Weights of a small GPT-style language model, trained from scratch on English Wikipedia.
Size: 26 layers, width 224, MLP 896 tanh GELU, 18.2M parameters.
Architecture: learned positions, biases, tied embeddings.
Training: a variant of Muon for these matrices, 694M tokens, 5298 steps.
Each number is 128 + 32 x the weight over its row's rms, rounded and kept within 0 to 255. Layers, rows and columns count from 0. Numbers have three digits each. The size before them is the row's rms in percent of the matrix's.

# layer 12 attention value, 320x224, rms 0.0899, rows 228-319, columns 168-223
094:095141165196067177120156079138150114175139142103104098156063138133093126130156128104048089145107128108089175099093142086166154087068047103160214120189184155132092137110
100:182144121104138101154102097151126176124135078077160125123108132197169105169139116143171095138148169146092120159114180122121190127095159159165127184129110157129132137150
100:159125116184100091163165158114173095127126219095097128170197095106117094134135192076108047098128116111117163145179136131115143117167165123082138142081180041118108152099
100:166058104128109114142132132171130093159147130157114085106139115091102145133158120122126167160091129133119139117094104162131152093126126155108146075138075049109130077092
102:127111158165126115145097097075168115107174182130123124103138129145124169136066135111136153133128136180137152125142187100123129105102161091154112089153138182114150116100
099:113138132183134153058147111108153093064135122056134120145129138126129138131059071138140126129129041120102115156072144085135112140124097184091115163126068122148126121153
101:128144119100143065106118104145180115075134119102093132098148128136151185153113133170152193109122171134156096146068110172109163181159062112105144174087083120149084137113
102:120163128113070124140146117122107139044101143129085128176173161129106127149101148098091174113078095177128074171121073093058127119128160157121133141123130074104117064098
091:124138097150066202200097095137121094128117158152095096128114157123104187078083131157141132107198121128097093119149097197161119181105068109109134061173132132131215161100
099:108098155148141131117106140069068165089123125103124184155142170162162097149123126079176157125175151138119115142128090139132098137098098145125116089070121074075161059131
092:137150209110123121086129095135150143113099135145138101197081123155159186121122131149112177145163151114140117123152136153101107161115139136144090140102141129045110067148
106:115141147086136115137107162127165203130120109078160128099162162116101140092101115126111113109107167152085137107164086105104109148172152105112123142167160130071121155159
092:145104179189126105110189113104134150130094141117092135134145162131098120159143095132113066116124050085144156138162105146109168159149147123169101082093134167187130122093
105:141167217099172134147102221143148069117143126190112113158079093147083146125110101135114127191113136167115188166171141126157168098129140152156120120126100106095127062083
100:149114125172081163098140123104153121166109130122157116134117128123100126078177154107174086129109114111144099151122074163090171177124137084135144128116157181113144113111
103:159106118097131064128126097119087141201113146091108122115162105101123099102124085108095049074118116132140121151105147125131119078153109088133132128177138116120094129111
095:120142144118110115046126166159115173066160155110118178112119140120156118079131155084111156125141141094119092100178122112119091134188076139137120182100069075102121160155
101:097127117113136130125133177135151120124113147098116135142102096034135148118165194156105155123125113136133115104174149119138139187096131099052114155145152081118101162156
097:201096140141174102050099109117090090129156137167093144081096172182173112106197098099158117142075064148128125110153175127119159139130119121084172159119163096097151114099
098:146133091133112102129085159190153141174072113160150118116118087159058152153113120138098057137078130114161141154132148166109098138138098159111149129184119133118154112128
095:113145161089126101116160123133075134108131167098117073170118170149114162109172151150077085115132158101099134159149112120169120187183126143139054122117107098114157115178
098:173125104109133159138141136146163107075094165138131068111121153127147160117113142119141132116136153098071152145060161117116165118139139140082116121114091109148136246110
088:125090084151159132129115149111123070108119120039142088046098127117097138111148167159130184091157132159150107112128137139146155131174096150154166139183150127120112129127
100:116090100160133136144107125080098122109140148096123125134100125109142123093163093057148038138075135203105156133119111099196137133144146120205152122181155118108164136114
107:190137167056046128136123137210120107142118100143114120166142150093093108115161136104136123150130096082130179096135167172112114120131170120134128051126061173149170114126
096:160154155080132186174116116178157102127081132113084093124141135138114050163116141151121168149112127092174122115110173186091144100133153086069090180119157151107156179185
100:158106111119199135141119121190151133130172165172117154132105156166087145105105141108072156129141123058103159117092122190102128185099069147106113070184081170177097113159
102:052152124122097161091133060125156125113074113132052157137116149102126133149130114158177150108122177145153151126169117087142140104067137147158140095131154148109157141141
094:113141082170125055119117122112088092067155142100102086172103114113123130142116169165146126149096134093182152123098076177187127120100151202123154080063145142158118083104
092:195141141078117147091113114116098101112146107095091153100126122087194114190138102129090084157176084140090150070139123183133154109104119074135119174144142101140085110107
098:109104107128178108176126098123141145101075138127045098154130125107136209123146114158189139096148142101124151133096113142094094127098160134082167172150056127118159151071
105:089143137106141096116133069187079159134071103140148109169157117125157103156118120131101115140126122136071140133107154137125078114172120092124133097138169142134112106145
100:102078168120151132113173117058166057177141165094153147045131154153133105129128150189140104095122131116128142191131107146196154159091121090141140098158105123123115141151
093:146102178058063194141072094134129119128133174151083118158142114165132174126126166146099143116135166084125094144131112145145142130104062206110102136085103133113153123194
097:134134102167141177177087101205109147156151078138062132123156110128157094135107118098193111105146122186087105124120128151185178083146094176182144098181121106116113167178
097:128203135150123123166072102105137160121142135109138102103165133179107113170125104100133086150179177125130138138078165122155104141149090162082110171164170120108122164108
107:163123120176116116084082090135103140160134168065103136059150160121156107114195088178149176101126141166115101130100115162180140132079110136107154141078122090127093118123
097:133094112114181148144072178094143185052091134155121094094144131120127103132173181125121117117087158129155137158139108181116194131172102189158139109100158097124163142098
095:147106095107105150114159193145162114140133122175138086122180126176110034119194078116183108121122105096118143115074054166096122133137155208157141157130164111067135116132
095:105101125119193080120109196148077124120164086130136104079140119163142151163187150139162151154118109170103066125098116154100153133155108126169197137114105118127118066104
095:147134187175065131133130102134147077134116125150218095150071157205111127136127122113138129144148164106156106120139116097133151150186148167130151156139154170151151107104
090:100111198110055125097082144121159139135133105142100137122108137150121107094136150102109067097114147107178127088154173146200104109151184081092057161105106116163079149114
097:116165146140206112064119091145135152139137140098183181091147169115106137106095141139094173098147145142077093103133144068219117114125137048126121114132124162142106139066
103:047134088127166121191172162164099094171113122116101114136154048151157190101147133114107117110138099196116107102127185157111097124138076140154106073119148177143167140100
090:140092171143136114146155111090165141211072136171083128170118139129117144103122184093167159117136133125162157124112101062110130161087133159067127115098150154170174169130
100:120144155138132155154087118125074172137101155120132149108097103106148105158135164192121130144147140111131094071113073156132083096121089193139081140155125120185136142096
102:095102173110118119154128093120152140100121142096137143072152142173053119136121168116104155069161100116139050096128127129100169118143137085139136153161083109119141112163
089:158135108177166163183075115083191086116176129123076106107155152109094117138142038178105092162178122120152118133128148125084120107097172126109193164151130150107072094069
095:102151146150105125180138172109134153151105172107148140124113164115099128136107125143156178121144110116176172208151142155091173100157119154099150146100159104118132061087
091:128205100175106120106163100146173114205120151097116203097128095158131124164084076133069106123137148117216092139114159131140151173174160094124102148122146100116140117146
094:107171141099086110110131151164107128115133144159172095098127144143062122092113151110111166136126114172115118124125065171142124103158206139078135168103186073128103122126
093:088113130092139085166166164220114144140157165124131128084086097118124112109145179088120080102101115184183142155100131095079141086162120127094134109178118103119141147096
097:074112134107146164101159179163130113156139156141095127109110128129117103132129122066108156137143092120141129097115099158083145120091069139142123203134188094133181135138
095:106134069113097085122175111137081078128167103154137137106090141183150112144115132138201127093207163128169149212137126094098137099114130163139156118104091088100120151106
100:155125128064112119190116129146145144130133116149134092112095152148099089097131160152082159118095168155104148105109181151122207086099115135157114124140113139110105093144
110:103148171089100143148098138051185147134114133093136057095128200134104113162134085106102092099168121080120099126152060127165160166125096097108108108117097137144142109095
100:197179145118134089109136148127154099158124182076162120141134176171106133130085107107143099104158133132144079096170110139188149123168128126143120098128137139138060116120
109:104109126151142172091169147166037117114094134132110104083112113146122151189113144119119116170147115148135123136123134151176106156131097141149090159130187099193126158123
099:156061157134102127104111092102108086147140130116145160074157106077140180099100093103178137111138090130108138127103160107150161114092195121150150088137150151163100158149
097:138165109109112145132148147077186130124155175145093078151171105158150091154104098114133132139148119137108154158092070131118162117137140118106173105026064165143049148110
098:133163164206161178110156090108147134175135142110079143182118155182140113088114098122106136123224110144123135143124098074077144150110104172084153134105154110154149140153
102:106110175115141159148079137104156182155100148137128201138151151137189091132118122152171156163159114103193120148115089142146107133127084140124161159099134153074136136153
102:115177150109129154085079165093109088110128100126148119143127118170117165114232116152134074140165126085143062133141041170182130094155108110161127094081120080124177087095
089:047156136170192077148151120162212150107131121112195084151128111134125122170087088137077133130149206126148145126180101138137156104170118137154106125149109109136137171143
102:178079150135085166127129109155144125152170127144141105173092077156148133188117105169153127111144093136122137129119109155150137144121110146124155190050174132096084103115
092:125154088214076147087104131172127066171118104118092105164150148131118145172122129121096175139154108150203159141153091134125149089082142135159091145176106161146084162112
103:129147077138158067091086186123204091152125074142177096082161146170154122122085144120144130123165121143102133137122126095137140182152102099142113181145142111139123143076
092:187117173071160164151093083160126124164140138133147120121146128157137171140074167183141094161075112084136102156144147130145185102144138071103126089120152139199141126149
102:119136118150086168085125113159171113060108100157099132129099213192124084142120114105135087116153106160163109147163150126090119135145177113167090111161103088105125108148
102:115158157105178136120097092130176080154161060069137160200146165086097135142160143117116118122112099152148134156129155124100090111119116100110128127133157120118174129055
094:145079150122125121056179129118121137106133106081180114108099155112123112125136130166144135109052126157101191156120098143160127114122130045074105103148104074089110137096
100:106171142166103114187148106097137169084064152147133187080095129107162119088153097119134154085121114165045210124082089127184176150100155146097134144135108083095077125151
087:109119120116097168083195163145163100128166111120118137102116098122147124124135145136111137172178133138148148134107154150101101092120122170150118179111155073102045144141
097:131136114155107106045136155121134110088127148115166128112169177156078140074139155132145143091090150130045081153182194116126129190117099088126115105131178127123195116108
095:096140128120062159167089098112099190169127138120179114110165158144108149127135125089097089168122092149140121171165102090145135156089092139140171152178150084160115111169
097:120085115141107105085151160159129073125112100119145127135087133132113162198123163173156099157179096102135138066090040083129129124104153177133086098127132099118139156140
094:094148121150140190141098093171128124054221136130130099125084113170137109088121121127127161111097141086120112062113139112193179150096118134136171130141129121132119127139
100:064089139101131167186081128077107140159098117147168122172094112149138042121133160082092149169134091171093133147081127085133130105109142152147118150119137139133097142079
095:126141148144123129111079115121097143173157105131151103141082069123158154143160123116111092138162082115126071134100111182107106141061163112132109056104151108187055073162
098:110139113159148155134160101118228096106101115182099121170092211159157172160128141146117155090139112123180148109132129112149122130102139152104172131107114159129101074152
107:165128068244120139131131132126167077086116135158087113099082120120130119157152108133188070153160156136120159164181132169114201071173166187128174137136151128165132175144
103:107110150161188099098126109112122119094087151197119151118068118089161123107164115101099091140141140087138161149134189125150176139127101099153086161179110147183138149194
089:108179199128101085152208185108131145104120085148119170098120129130129125185089165125179172177103110176122143101122102094082124157105166128144129146110201080055178153086
098:120127167104132143068181129150174106147127154151160093168101138129114174160127135055172111174077113193133102109197094101127126177175116177160107105119128101125140124105
102:126145056082127130173108171160125161116112132186092061158160176132141140136114151089145146154107112159131136088116123163165107113133176156158190215086097116142213181097
099:118119132131070094154098156114088148170127152137120105105146134083135191123122131118154153152105124172103070126067088124066117134112165073155135137111132152137171059142
094:131134165149110110039090142123105080164037145140129156160142095144107112139121092111085121125102093115184143119113169173112102136178128111090104072117152151079128131089
105:121177155123122189133159144147118088015189136113148136152135116084136133172038079101133139175110146157086141118150135110085129174154148139093147149135175135135118102133
097:125120118118194152097111165128157050151108124130133148109104119103113133118115173105118131096113109157099146106133093162073158092164143116143112098199124093125123100117
101:152156127136110134206138095118075099137114177123164140138131123155120117128157090183086104049122083163167123114130175113171139098118124139129181127154197158163096101136
101:089081072120073094137136101109075148108068137178097085157127122163170161209129129135140167167177180156146112131170162090062130094161109167132092155113082095175154103141
102:109136130104142105145192066126145084147157150135120085111108165105152138094120097107094095065115079118137169100131120094128144152110116138163147045175117158115128148187